python train.py --n_layer=9 --n_kv_head=4 --norm_place="pre" --norm_eps=1e-05 --rope_fraction=1.0 --grad_clip=1.0 --warmup_steps=583 --schedule="wsd" --decay_fraction=0.738 --train_tokens=106700000
Each number is 128 + 32 x the weight over its row's rms, rounded and kept within 0 to 255. Layers, rows and columns count from 0. Numbers have three digits each. The size before them is the row's rms in percent of the matrix's.

# gate: layer 2 MLP gate, 320x128, rms 0.183, rows 199-265, columns 0-63
# up: layer 2 MLP up, 320x128, rms 0.175, rows 199-265, columns 0-63
# down: layer 2 MLP down (transposed), 320x128, rms 0.175, rows 199-264, columns 0-63
gate199 088:099065152105077133113144132146060139149087186091086112118146077112166190076164078112141097092144185092146132058172061128173136114067140120151114084055129168116135202059150134116164084132168109
up199 082:101092159084116114117135124111118110185147178140137130112152074088137177093160119105179074123129147148118127107167110154182112117050174090136102124129149160144116216063155138146146147118166107
down199 094:127067157022108101114138135149162099185119128118134125188158116165164153153138095096146144167136169122146098119140144097168128137080138079147113091120192127067123194116158189120146085107146131
gate200 107:085174167111135146159133106116155139161143147128100163180089126151119076168143207075125134124139095135129071086119070175118100086144063125107124059107069129051132115123150126141107157138119115
up200 105:088108140151128103191122187108125150117099124119122151157172100195158130177101133106113095113171124016145098155159126159097171192149120121134100112159140186092170109164119048182112111103165111
down200 104:111124159168176123110101125163078159072123139153125211126165147143090148162120133169171130083155154083126151087175109105158182123170118119104062114126122111144119191127138141102113138103124095
gate201 102:071121143125132148140093100163162113162206123092092110139118130156176152109123143147115128153105143101141159186115161161115183105128144153152100128137178165137135143148045096155111152146092141
up201 103:132124084146144214123152144101126106127194131210174127126156125149179138113129106114151068103157180115106106153163124118123083076102115136168096162147141143115092162108073162201127148121144135
down201 099:116131190061087095085098141122112127145092133128122091157140117147084166091079159133102151074159128117098141141127161155150178156106117136089100072154137156077193124085144115131172104131126088
gate202 101:162131103090125104093119160106104162107127109139175088131121071127141186160136179146142156169089153108167122148128095175144139119147143054153153090086096117090127100123100131142111175199103084
up202 105:059150154144115124125110168114099103127178175145178184111144096159143119135122134088123098187094129138132162095150134110108101111113068074142116164132091206140150112156115099109146134118118139
down202 103:089129142147098125165097169115093082177153150131136069108104131087208138143107114172147196068097068111118125112083172126095153124111170119183202095139081153145098149154107103126192166116109174
gate203 094:122092152177161178140081100130094128117138100079136140096119128106094112099056121104147120108164153089132132117199105189113109094124122123137115181108117128073118100124110115148124162177147130
up203 098:143094121145092099079146124099142142185099152178116098160140094132139108142154133141087130206139132093134076134092130060149179147119140133154110095163176105144106170046152083135097124074149100
down203 099:127115110162122155103128164118147130074135100132113100095105146096130138156128093121161115151151114127154176116092100160169101084144163120097184131165105153130141116130166102170168119055119107
gate204 108:104074116164109144150088118174118144163095137130120159132145084160121128123113133137140167107153144105128125154065089131127075150062072088140126146102171176129144137099130133062137096174095108
up204 108:125076173121135176119175110100111135114135149154133148095147146145148142141096118107165133116145150116194157150096133112147098158097128192166115132109174068128111112080159098153101125161147116
down204 110:162114109185141173135109136146154151148080115105135150128116133118141106099171128151058121146128128133117193176142121175116102151181216109189053155123145149098164143135139109094172118123134177
gate205 095:139156149162124120141145136091121102120052110136133156104114174129189083087115119140147133109103103119090118128137070152130132182096180115147142066110099112167114109092026153094124130098189134
up205 094:120108143192159162100122128083129102136111135107176165113073075132166158120092151171182100112150132185148156161173087134125113142098088188134143099152109142180104107113128179148128187125110138
down205 096:123113074091141172055142122194126123053117100089111125075128070113087123118142088139120058084124121149094129135138135096098144150139106039169111116139067103098126058165128083095180131091120146
gate206 097:073139159154139080134160088142084187081132116151100225174095137101134152135066153143111163144183102147163139097172095083072143148127153114166144070121112122110127095159089087141163100139124159
up206 104:109157043104135094164046154122153118099175188158170106165174103102148142131133138118135124183137072134145176174169117151124075088100166102133110160101184168129135113125117090081134183065143157
down206 103:105075104145152149104041132171187176182135156181120113169106134110073090204077108142171136163165112159129147138163110144147134097092138115126158151097157101115036132136163119110072131120124140
gate207 092:097110100178128121154118145121143170088131117116099098207198164144151062203093191126203182108091093130144122167110115179099099125147155128136160155148126125130096131111141094071107102107165104
up207 106:177104160085121132119145153153088106155118148137138129080108129080125171088118096138098102185144132151094135090106147145202146163097114137113100123079130111101139139121136181160139150164099118
down207 108:131139124146109148129142141127137126123106131119164120096093087131107118107163145089149121100116124081138132160148108122098156113146146159097139143164139126157255133126113107156131092134097129
gate208 099:084157134082119161138122129072103146131149161160110118135108137105063154117090070118101074106155102028114119146171107125141193142083146150101144147141167155151160127143143100113123130069113136
up208 104:085092110077103131119126172079111184174184156136146069125089118133131145100137112099138099142166101107098164170163129084128210180110134074136132113169114161148174177128142116174147153164153111
down208 099:149095123140108108088119124117102162125123112082077109193101135187109130050138168134147148094105071123179161134130211148120180121140139139174062179152139092054106105107126115211112128152135147
gate209 106:082173119194104066171117138160152104177171173155111125110147109159162120177090198147179153171153144152161091050103102142117152143114153118225133123067141181127148148153160105158112112129120181
up209 105:092152098131078138156105175073120094146158163118116168135105172115163131163108151148104110117140158126143142135126131133149131152183106131182203208093082121095098199151100109150136101111136173
down209 102:108116098131090069187129129126162149138099148103113134127129151160082109157098166135166197123125068071132129127141118208123121141114074093178194136117116105134210174155117110134082182168133116
gate210 086:089135223152142092165090113120183141081138112072160125111136172147103060127163113152130116101161149135091101138140084107132166141132117214119155162131145155088145155170126085069115097188127123
up210 086:133162113142114155123103121148181127113137036138116110212186157171170117126112119161126121140138135142182137169108142123125141169121156116166165100097118044153083134087150083127123114162138124
down210 089:067189125065162172143167147122114093119136095137141072145127080118141146135181168124103150142149170157108158147102112074163142146113128107167141074095139062148106157095071090155167119135156103
gate211 114:091203097113160084136122077107084129109140130130056155139067117086126131163097142117145130144081057115125125097080058126153130167111116096109195149126124105127150136171098085120168169173105129
up211 105:135136162097111114171108097081170126078112054139112113136130130057140113147060037128053074064140105108091118122188069077135136140083159140154179158100124150121114146116162160162111135149125168
down211 105:100133121176129089118101121098166119087150066172122110120048157109188127165083138115136117149107154155163161096118109187122124134153109118077119090102126135148103131178110104164081131135069127
gate212 100:123124182113135086150168104143112160158080157143116109140069065109149090097103143045119104128126085129180156112148085165102146093091122153132137143103218106139137158198153071172177116153071089
up212 096:087174128119131119133170115188100058126139169140104085088164109079217147085151129118147066221110136118161081157173129121157174141129147093222126150138091141106149145162118074131156154027096156
down212 096:102098195078103127090163159188160134143145128144109075136117155070165128177142101126163132121121112109111160133178109127160139093088113104105078092104148152129134143121152171078124174159112131
gate213 100:119141080162099144145080126107119129109122129114168132152108141194156120056151169117060065101138163171151085105087116091189137104163120113147147081113077130097156144128071073136148131103100151
up213 094:136055141124116116134118105086083163170175136203120132180141032146108096159144153108184122129087161140148132147105141138121043114106140093078092153156158153145100138135102137059091145064177078
down213 100:111118164097142131094141105143109133105124098152158087118091100135147115129121126137184155156131114158126173119190135151081131131093109176074107162148154107126139137103111135121083132116144113
gate214 104:129130075163141145118129139188103091122167065137181088179142106097104169097155167123120146130151186103103119090081120135134132163174124138145125136116123113149114079104137150118146111153137142
up214 107:129172126128127148088099151113065157088080154153160158136120173157106125208112139070142119071139177081092191132120128140134062115140112162095151122109135137084149124144053126160102110108155110
down214 104:187117098098107173096110122132160156143092161103053123141125129155164136159123147134118140186128155098182152139143118131101134151104163113107126199105108157118040167163114142132126110139127166
gate215 102:172138136164170176153113138168182095135095150081106147147082146153153138057144124099179158122115120120158157101040139112107174113158116090127107141108106158186148096079150199122099162098079100
up215 111:106187128105143145118160107128156137150177137129126116167079127077163109121144126084159162185138110152129094087070127105094177100161124078137182140115141110105158137107133160143116160086130147
down215 106:128114176092150129154104079078118191102131117108155178088122158101120132165096155126120113139136111131139108140110126146128135129166143131109076114133097122138085121155102127156080117114158109
gate216 110:113143133147097136127094156123077112090096153188089117117174160128109081122128116137175097147102180037130152119122095143144127114130124098117144095072097216201145151137187112093148157124159110
up216 107:129074114107101076134110121159177117088114109133103099131076118091142132139171144083133177035067081115094139187149136142098119121073084147144071203122118153124118084079191175154123101156123098
down216 108:168131125136156132163096120138170063141142146092113124197115125131106152132146131109110134139172159152160054082135139145111093086084125144122119101155175125090158166103125109120151127095098186
gate217 096:154139127101114130085130094142109129137092077109131075102139139154060146117187147086122065196128104122090115149089094134144095111095102157105111157138085072121108140125147173152128155145147166
up217 102:140122096198121165108145143105188111179122157131123116198134086147114104105135119177144130124100177138108130118164130140145150156136126089120131083130169133121144144197138168108140180188137071
down217 099:106102124139082107171126097114103123119145157158131122175098096118101153116060100090206140073071146105126146066120048156109171163113091101165123083131126115139102188149152107124136152144143074
gate218 109:087137117165100069117083078155072153105151170112134172119165091139099164105136124132077118127182207109108143108119106123138136052151151128150126158124199184080164160150150107115126114141145131
up218 107:152124183114120150081119102110160214136093122067081104090134154142124124133131111061171103108064069196138122129132132111091137160091143107149103045177109129168110109097128120146150135060093068
down218 100:116129105118121137137209118092138109165105087109129110118108108095131136111164150109133155152114080122150128187111092100117145139159127126122172125172137146109255136104093126085184179110125098
gate219 103:083180116100146110098140119125103103113136159125152049116096134086186151127138154127062144102096140117108131073174098093042171137121116146105104118132131147120121099103165142090129083147128103
up219 109:146149153123154118077164124124082137146120148154129134153129103155171099114054147148142084088109101175141216116117134133133147104123133128185163104121133165142109080116083118166143172105140092
down219 105:143156184153135109123109086126082090117128134126074099099094117164150135150142116151123106112155164146143158131108170119110118066117203112126118166081163171091167129080167156165171139150164082
gate220 098:173097126127136147134141099084146152143122126137062064121112159094138110112090115112082126134096117169149139105164115109145122144134107137128139146108143131086133157141086120074120111168139077
up220 102:174067163144181144073124190182107139122120143134101056056125174155128139077121127129155112110084126154144100115179144135162134164160149131136111077072096114127091150096120124086115114174175108
down220 102:156093189121110168115138154121104158160103152123141109123127124099100126077119102154060128132162130130176107129114174146098145114163137161136143175112140130088156093084124137114187098146121094
gate221 103:091134120116102153105125129157079132171124130126085112111144035080086133131103190136088150155138148143114143125112091170146138087144137129082105145119197084171102073067140149141094094165136064
up221 101:149228104140123138096124123179191080131131123141152122134112124175107116095101136149101137173090127112120108146139121125138123103088138096133135139142118127168130197114163106038126073129099118
down221 104:157110094135114107133108145148123083145088139098107139164084119161180114080082076150150156123153152194103140096124077168106101135142074106146170084114125121152176176174171162081100075103077142
gate222 106:095105129142196135106201123162094086140101135138084098181154126181161174097105101148108185063098122143173145162110106180159135123149124172163171136127160120104079156107150097114126110176099141
up222 103:144145196143121103184090129158081105093068125152134127118119150089156209103106122110112124157135158142173171092128114155100208094110138153094172146168128158123175144109090130138121111159140088
down222 105:054131147119141139136161121157136111100164121106107122123092145095116086131167152113185134090074117095114120115105101113145198147094101162103164153111133111196109137156111153131053121148111138
gate223 101:055143130128141105127102103139155125120089152097126129092108154105122104153132134161175108141121096147135049100175141141131098113135137103057115077159109175149124129172062086135093150064121088
up223 099:146149136101144168123101123160111157231155139123116148100135150152109127154112082167111098079176093142136132068135129140183074145139149105139123117090122094147124184113149079072111117096117091
down223 100:094121119170142173139138112100109145068186146178168109138117137091175120157096118064105146097110125141146144154138181087086120128098118190161101096113139115159114123128101125098052098114055098
gate224 103:130150137142219111144095173103156161143100147166172045126155158209103119132141132105094139168089203126089122095149109209128187145143127137077120053112102233130111174085121103142123138124086160
up224 101:095133129119125135089151133120074121112027048203142136093120106086134156112175174144167149168110124114131149171175135120105123087128153139098162154139126125135145121134100068141149157137206168
down224 099:154058172081146142156118152176153163178168134134158102135123177124171121073185119106064108094151082083166107124115086142104104109129099111153143147116144146168225141148162137136153167117065176
gate225 095:135154160083104152108139068138136110114130141153141133147089122197167183121081179148105102100106057092120130157081097077170090105114155139184165138128102189112082126122104129098131121141137099
up225 090:085103099137028161157151157132121134120187120179143141134139185132128159143143141158086126129071097152120186112094091133166113101160184173146153197102167111100110049148146169163072126154140128
down225 097:105141136113103162117173148137157116132126113097128139088133165158130184135109174104059126102094052147107135114129098141106123098144144169142159180103167190102030116095172205084148155119127132
gate226 095:123123193090121162102095150104109113078178142123160064106141062139129082094133125126157076113143202107151174126143108172099124122135104050150136150050090166178125133101114119122153087094143148
up226 102:133109107111154122138206168080147148122093172154165140086113109107134132059097106145108105123123103116091165183079132153107176100053156207147136094103143146179149112105127129114163085129102174
down226 098:154075148079163186107205158130123104131070111106185127106119127120122109130157136119108055106142131138183133149119128134066070140120155068094115153122179189140189148119142097129115174104103106
gate227 103:129116173092152131135160075082136155149072069141144193129108073120106080140076132112077126113151124089106122140164077099145152092071219131117173127115117100145151078125183127135079128125144096
up227 098:152128138087199099106102158101078135162156122125116116152142102124073107176070132079146144063117143105132090116144149126132142106128138101137108125081127195101139119126169090086074106157141112
down227 103:107083123098088149117112135107147096124150116162121161132122158141133167135155135115153085079112127172136143124133133153158147103216155176106122096105127151164137160099073098166132158123137153
gate228 095:109138167129147178082118084123090125085134158148135118094088178102151118160095153146197116163147170148066117127149110073084068138167150111129108164112150107146148150111109088097161131158131092
up228 099:175113162123062107160073147161139101133168157108090173090105124190136099116101143136105230106079118170187184070156147161151118125175088171148098106148104114149150059108135079086105110128118091
down228 100:093077129079092122141105087121142181174088123126065151104097114167157098095136083177116136170166104158192129154119132179150090154032135082119198118134142168134104161163102130123136105146150155
gate229 097:166141137163125121113155070114129216115136189220105142107121153130137106123132125106154112103177105109121069035105113146093117112125153108116141074115107104098122098107155096104076165147101151
up229 096:181144099147136143114149142076165110160134115102036099122169168179116141125146113114213111175117198138117147148141121196099120106131125112139168054072116109090114111201141137146155142091150188
down229 097:062137142104067102155118164136102186117107109192142135165070139153141117103128126114107116166167087139092128125103151126125115120113137157110114146094114069110183087117141154128137140098134075
gate230 107:087106165166093189127184105110122120163126121160138168098152112077118105070124148126137186124155144133107134120148078110177115074120163120165140189117148117127121105135153140031108052153171125
up230 106:145174135090115184183129083110177170149086063106175170159097048111183111135140060110136136066151125106160139123185102142167119127112139139150153133165098109098116133171070105129125106127109160
down230 108:140140148134181090101122079142092141159169132104147114112164143124143137119127151092121113123105106184105093117093154150127129133116086119149100136053143114096174161118167095091080139114139078
gate231 110:123150116082171164096146085142148150114074081160109066121094120109113118089120209151106078110133147186188083144129091160099153143125131106099180136145168142105075158101116141165107155136137095
up231 111:191137150074120169177091131107130106159181181134159125131117116108124210111066156196143174151137098140140124129161145153139167116126077123130121147062118081122132078085125112111094105150130143
down231 114:123171148137118133066110126102123145120143098168100127146151096147133102153145156089112110163077110111115127079125092141110113116151158175173096134127175138131208128129090172183150175149103041
gate232 093:112133127059123122123152094178106156121179073100135068137113154144099172076123083083194083089140169156113153091171156153104097117106143157128072144089055155120124134098119105110204098123192147
up232 095:119174113062141119139166083169198137122137121124126075131106146105100143078133100077187102101121158138083141096171128154093132114093138167127082141047075115126130117116115122084218088111195153
down232 099:146156141057104113124180124156127164136133132132165111162112134146093129143125134131196099125119159189110102147171176100101094124145145122124078106094011123070164150134141117115164131130190113
gate233 098:083092072151153168171100180123122092109210132141146135109148098101150119143126184133118179163165170112133106099082112116112066120121154148136142156076111177191090149080097141068182133065111142
up233 100:101140167092111074133128116147113161148085055067114150175079179200142103110138105163167153135131135124164152139114146164162125129173137094175088176115098133096119091140147107129058143131074094
down233 097:106124161140173154177126062086108098110150118121118107137065139085094156113101077163108091184122113174136177077140150181164188104153132108145110076109107104120111102157165077125136146091142131
gate234 096:125094118150189110157134174098104161107110136139084115096202143086129160068160130131133113166142140165125138119075106132195184092123115145022119141067140165174156140114122148205142164114112122
up234 105:146128097099115159111144171145122159197141132094201120094122104124135112190109158105155153186136137120115145133133137118134125161129104141131092114147149205107090194097137139137104073112167085
down234 101:116098169107153128167048134144132107148103078154114119134133070104142130146118128181156123120124074126163100087166087168143089115155100132156100127086147131086139146183093092193162126175172149
gate235 100:130148106155101125126087134192116156105098138129073092131119143178141171144093163160099139135173137110160160109088109154093131151102184109134130110064153135060096177139099099115095108213126155
up235 102:236206127164097149129154140132182133121139182155113165144058187143123133130127112145144091158134061143104107150156103141100125155086127052112144125160116097138130157123151143151133107145122113
down235 105:124103155126094110048124105115177107147170150134106121192101211135123143060132158096090212108109106099124110089102172131146158118038158133180106144097131131170163123130126132086069105154102120
gate236 100:102146149157088122164088099186098132133082130108097195082125116144066112130108069103096175100160138087078156089140098178162129116120162118146181136134132141137130134119108167102133052169147115
up236 095:156117123104120154135116122079108095102154138092107103200163120127115112093101114090152207087075173083126124131055138122095123086124127144137140183127104127134089125064108161099138122104144079
down236 096:091150238126100125095099119178143132193199138129152125160040134167165120132118157118182062119102126156103068116150109116095132116113141144128123142148089112099123066110097113151109080080125166
gate237 106:068120104111146139138164103173076117139116165173120065138080124124123201130122119160139077189171153184147090101086122095146160113166145129148111159073155100086178107092136100074127160196113099
up237 114:104097143118107053149132140038101132157157109106163152115163077103144114175160187161214136110111145113134165133142151144116132149120078218094064143119123137145140130069117072095165113172160112
down237 109:103162161092118083084076085060164149120086109176173117099133136135153134112123173128139162187103089144126134154118163114051131152086123162141145103146159138131167120111113132100181121149099107
gate238 093:118117138176121131097134067108119160062146107131109089139153198111133146128095109146134114132130134120107148147145102169108087148136166102086127084076151076076119153118159130190131161146170153
up238 090:070057131167102134121080115125129090102132090113148109150151096143096130160082112139103134163103173104134178144110141123157108134147124135145083125122184138115148136081144112159114099145200129
down238 092:175151160095106158096150115132125125138102119167152121084106156067118116116117110088184142121143109153161060182148140132111124099114158134168189147133076083127128091140159130121149156141120107
gate239 100:133252175120131161155150118164108103167119092123125200105121041099110123134153163060131171118162163110105094108173108118116103180188137127148125130115139090104129171182136125125137093112128123
up239 101:203142102169139107133094087216120126140130180094086094135102130137160168103147115105082080154148105099172206162119118091102065176107116132151123130121101109108147134155110147130171119065110153
down239 104:140143188113094074125119155165144097132142110138144128119087063064113131142177151058155160118139110130114112079131115109136156138093132162083151086122179159084131147126107128140190140133115177
gate240 092:108104088098185140137102102132093142150116122178119069096080147135092077098159080119140103230178195126172051147155108107093156167173101156124131151171147128114119156124096126123183189086134118
up240 089:135201134072144101126163111193097134151191118133098149124126144143154189086088091123144154135165084133108081138145125094102092064114124060116104165127125149137154103129184125097102114088124144
down240 092:130100116171097100171152121115136168103124164130110151137155153115097092108138135115101145146152165083107110162177144201164105098083114172115103122133139122050142143143127175075117149156188148
gate241 094:117148082123147141087146118104231089129159112132110148179124071124158080094125148086105119101187117123107085149141068176104191090135074158154123140060106212104099147100105138157164117137122141
up241 095:058159116127116159118154101158161148118123165101127132169089098109126137161147146136115167123156167061123101116111113077105168108075131115153143114133125108130087092079086077118145134166156087
down241 094:137076120113121111141114148085105122097125167118124141132108124119133151122105172192135148114160101073076110124146137120093120088129178105108150225150154084170155162156186127105092172094117132
gate242 105:127190100108111107166135115072114137095144160126119151153137159103141102145083118153124094148097139095041078080131092158135080103096146098103185134082181160124122157221116071113112125139110108
up242 104:120113190135080121105140098083124184151051076159171162065138121126117059112144132120181160095123166139115123170134104130136165107140087105114103109125157119135113132183153134124126131113164100
down242 106:125159153148146165139145091205125132154128152153152178118165124171063137101112135141102111193135200138134133129144115114132147148204156139136072152126100180158079153095098114110144148103132123
gate243 101:119150119070109113128076039128119081110135140138076145069112184178117158127187197163146132117156145116141185128132067118107151110121077065148144125082142109155130096135135213161135077165127158
up243 098:131154121152167116134140157129129138119087117084186105158077124102167090090103123079137130137075128128180080153145176121097035120098158141124173109138165091090132115087076110130115192145137084
down243 104:120152129158184155143116171148126146121157139110149092196112130137162160084097114120131102163049140093119113139116120131121131108109175173125099156135104119120090142109081063129100165120174035
gate244 093:118137112082129154044049166133079112143048096152093122101111103083094187111098128149079134181097173111124157116120132123134138122152147132156119110174094102145208110163096068118115104082171123
up244 097:111114133137121135121162112084092089128144105176105169176161083137174094176173125064110108133086095098124151116110117112190081137167124132088143103150107144155109196141096086217151150181125109
down244 095:108120126142096162163135106132150113126144188174149101141082129137176110074134148189136115156143129180121102162084121148112147141136082174097146028120137189127116066137194113116087043143069126
gate245 086:152070109110142134149126135204143116108150141154137081095133198110107105136182110088156118129144128145174124123143129112148172100118142102137110155077211188171147098108152166081092183114123104
up245 088:123079172160107145086144123090116107144095101092083148096140087222161148096168190107130151154146113093074055139106136146080113119155111123117123106165137110146079115172121107135147142131113091
down245 089:112168098140115118137138120151146139169117116131126123127147193159133152137113126151096135098135099109133158126135118255139151155123134127165160059161075104131077131121110173145255121107121157
gate246 098:116150064129132120211114111163150133065121119101091139216133160120128165184140128127114142114117065126114118150137081110125133152063122113178150136109128150144127129093169089188139105124107110
up246 097:182096085182079158114154148133143134151163166116104134127220074109142120142138151102166140099155135143178119063176169092150158128152098184136118168113159176152108116105112115107144091097101100
down246 097:106106138091112153143153178123125148098151090080131124131148125108087063181066104120158142096073119130107134105118098037158138132103115098163109121172141093175126130148150131086232142095112141
gate247 107:126150114127073102156141088160123123157081112116053114113107132118247127161165176142149075100142131154132152159172107128142142136173161070141137089076169101135160096104114141123133067148176094
up247 098:128098134121145137098163110083201130139088114174189114149158045157051111085138111077133148104085138171131108073145168171082140091160136152149167163180086106103124086163155127126125181157141148
down247 097:195113143166118102123076057091120165109102113143102084119210153131137159068111122096096129102106160155139116179100170146140096179125153178148150135127108134120123083107176141142109104084112135
gate248 092:114118090111147096132158085123086093150161195141114112092123102146094140104113122126126087144134103165192064105061104142168112160108111081129136123111113166188143094136115091067142124148132108
up248 092:133124094138109131124125189108163202095149158111085160093116085062145147078114093090079097135125101122108065100139101128103140020180116136136121144111129216101148132160161143120127121121127123
down248 096:069092124117122145123132123145168073135166084114159130127124111101108131145110142169066115062152068160159072057116094126137103149010097139095197157139121118155172111137114074155153114133109181
gate249 113:035137140137074114148067135109118103090148111081106151122111166117100099122090111074102092126160167080123176089125101112125063158167146108082138129069141112154170139139140137073129093159151106
up249 105:128118111118171062122165098150132171094089177115096130121085165163114196148171148078114125091112132138130065109086183050122156106085126133216121114195161105115101142137066127197106152127124128
down249 104:146112143104145115162148148099139094132163108145102116157139131115108100080133051147174132125108128135120140137123112145161121121166131128148101141130108145119181096152160133076167102150145112
gate250 098:077200117108144116088115140119123141050190121133115141078170075121098093126142151081131100140141160207135190116070124150175170140140138093092124125146133146160122107138100075088146097072135130
up250 102:139185108069166128095147139139178163149147120163100124141124148102162078120168100141155073107105094158156150141104128164050244082127122208158128127114156134110121137097086121124136178146113137
down250 101:100158171175132113134102072078136136177117160137128178130124151133129059143130150104096111119093132152085154135155124079161137135081121100135107172126180152157156147110140091098106099133105128
gate251 102:129135167143115128132112109150108153091120131065066124113084118152091109127136177086120174129095152119149132125142077091099118103178157115165120148125173103126171094162135181185171141211163132
up251 100:117140129132107090112155122145186079076134131125139199093153168186193092111166094089146012118137123144175130134143106122148096077099137149161117150113061127101059145128131073167118131133140149
down251 104:131143104160140098157138067127128071095199151097108120137131130128100150072135116114120058097162111108112131135161115136127119156144150114154080152146089169155175119171113109113142131075123104
gate252 088:136144067144211135085160090077070169116147148139148051078193150157127109149184148077178116096105133167109081131147043118158062099150126129139112126104149118095107106147113186173152187148157168
up252 093:098148138128127105159105141102178130079121137134181129136087120125082083114115094155091117142182094112213117106139163122107129116200099137127138130127201154137219147081124092097145138202156139
down252 094:138150152061102132172098109153140103132131131174128114125135133127116092105151165044084101098109116173079165125151112111120165074134147150136202116114161094139065086111162149130128107187205143
gate253 108:094106160127150069123073089142120127166109158125112105110108143096124134149111140107172152151153182163081072136147106109147187109147096119230107145125119152109120139076125144112085053120099072
up253 109:186116054108084125172122144016136131128150086101168102166118169154173106118177122119159112112084146091139145090116115160146081147174101170136128146114152135122137201120151128109131104147070141
down253 108:143137120190121126143135103175176081098186134148107121127149121097138131131122190135150149138139108138083086078134121112133123108101118119088144092139126076134128120172078127122121148112084155
gate254 098:128185164192145123163109151128207102138112139111119170166104149125092062097164120072100187120094175144160168071162113140138169110180099122096149053087115103150155132155120167157109134097100096
up254 102:121175138124139130153112097098098094064149049128134173143157128130116140108100105076136049159108171164126114147156118081089083081102116095135129159139172134112114122132150169149161139116097114
down254 104:137118139121092181180092149093105090087128140090113122094111120160122137134120115144133157165171118152112085126092057114129127141126095104200107114127097046125013105099101151128202089117067122
gate255 107:137122111188172103147082135156119121135138136166138104177157142164159117123091229122176170152145147083138113119124097138138087142126131117071173132160165126094106148125128100070128164104141150
up255 105:107090076119117100167172140146115082112105092105158152094083152187156112128135172141127177207156163142151123129132101097131165147208075118148110145095107141088131198104147159162108139106100054
down255 116:167184115083116104144141121137139106130105120116167153160122141117126105097109164137131140108065115129121137147117140158129168154140125190110090140165089096122255147111083123121096095097074158
gate256 101:103107135160126127093145144113106129114077172113120052113157176128133086123140140107151198169107175124158057113125102122161136087144118152147158165127165125125095137085137141031139125136129109
up256 100:138158165094156120081100109175136212155120129155231074071091179141160123100165079180135124115169112108148155120142101117155148092156116143098156133152161088122123177096106126115149081120090102
down256 095:112142161134116122082153170126108142153149132134122157084110144136134143125180126098118140210141093122159107074139093081145116130109113145104074112168126119133156163092133150073171089072104150
gate257 104:087122143181065087149076130162082096119081104166077136106103124113100097155114111131155157166144180117097193115129123167181120104108136142173105142102194201096128112078143119128143115188150093
up257 103:081095136158142105096101108168101111141108156152134159195119077144123151106129168090129104090118171123104081114114149096152133091145085146169123154177136154125091090074097131181138068151144086
down257 093:129174103141106070126117161097146125153127172130121131164088108125101141138131125131123065102112166128073126090178172156138047138135125145132080104139208121149066134133141126085104062150149129
gate258 104:140110163118186154157110127140163131117103167119136183136130109127021078132080109082160098124158149089146164116188097147136131110132123115085173171112157093136117145123177073169106131129137096
up258 098:160169127103170086173093181145133182096123096121100122125141094115122129112123087143145131137063148103113171142141098140162184096082157075096147159150118153138160163102181107140149176133122163
down258 102:108135093155097143144133132173120086140138154169206120099131107119120160063115134088182116118132144111101099134137102117133089162143114186122151151165172141159110128102144113151109146190112113
gate259 109:093179113149145167115139099149132179101083116149134117118143125142157137158116120067085102193094143143122165084156119153115078167115137185114132089086115108167123094157089106093117100050146102
up259 108:081188097176133147149145153166121153089098183138145136148099155114113089125148126143121128154094137141100167121107106193109164138157123133088153156069115135175167152169132122121158093131146108
down259 102:150152121122114201154074044162154135096106107158114090102159080120135122136122188146098134086124130094097157099118166118142114150178138135073110123139181136101047140157140069116107144089091136
gate260 094:116126200091145162109137080110167158125178149062141116150098157147093185111181102074135086085154151164163099054106119102113121139184111147180139116110119123110163130144131106121140102094151161
up260 093:139170138073215164110125176095112118113126139099142129135129150108132156128154101096165149118124154125078080178121147095108099124137077113131029134068154133117138184079113140146074131139156112
down260 094:138160135088133158107146079115142177071166134102142121132068143080062112092142121102130120130082132120114119196121134115140129089141137101139071114112086147133062144137078178119161064176104095
gate261 106:035152085146113125208099174114084092103142150133094142125090156113113142100109161114110133087079098112131128086172108145123127127113119133114149146148192111134133046141050069131124110151136148
up261 109:103194037151134151130129182144136172114166150162081153118074167101131150092187074142099074086130127187117165110128124120195141127116120157137117137147222082122094093131080100113139130174135154
down261 102:072134107100146162166162126081170114138160134173118157128081174139147111138149165163065102103159149134072140121149180143174118121101128173132119121108185130125125086185107107137131155134110089
gate262 097:111155174168146110137115143143152109143065093131108120153108111100071159199163125119129136198211092106159108124130097147112127175128169095131140099124133110067153139119132098200056142181177101
up262 097:121074150121078221126185135067118067142090141112179121161130093105124161144151115121121146140133152106081158167100090137067133066077109181133173132097153125135151091130152144165114131084159100
down262 097:089097083151162116123093139102113111116117135198167147134127081158053052157115160155159107172144131082157110149132082118108117162120137135166113087099107166072161159175142105143225112070121132
gate263 100:115113142193151100114084156084100094154125140124092093071098178109143122116174102099154181108125186141101106099104123115092085138125062107171138133151185116110112140074110097139160108137176118
up263 100:082135146086161114102180098146030124112079164095186140136119161105095139152148130124132074169161128130095098170212148147167144186104140140060134082140125141101134161148138111116118130096161180
down263 101:157120151136095072140167103137129142195151124083109102100100114125111095151146131159094157146157048168178130119111123118095172086144105143118124163121179120125116126179142175126127182172051111
gate264 093:173118161146123138116150095156157146155059128162137185115111077125113111086156119086160147080165122107140141065138121106092162139112132150094091109093208184086116128150120106116098110177109153
up264 096:157157116154137134110093089118126083146151100150159128104167088140115147141095092146093197139095175160139086105117097116093084137163118078170144124209085089122120129180090180171138148148106139
down264 096:113124121163123143120107069080111156153111118110148074116100085115149173129094123106119169116112091125132085142161139192142145135117097129049135158105061117103133138119118181190215092164134071
gate265 092:157067133052171156119120163137087147196168145091142102071195108111129138082094132134125113108140110173158148113121129121184123114061073121146110179095092155167101130122158142134119139189125098
up265 100:123161133105139069085092125087132132191141097095153152132110107122077127131145103121172134145153122094125041110119142060096117086138148097128153124116119147133137120115111110180121180090185176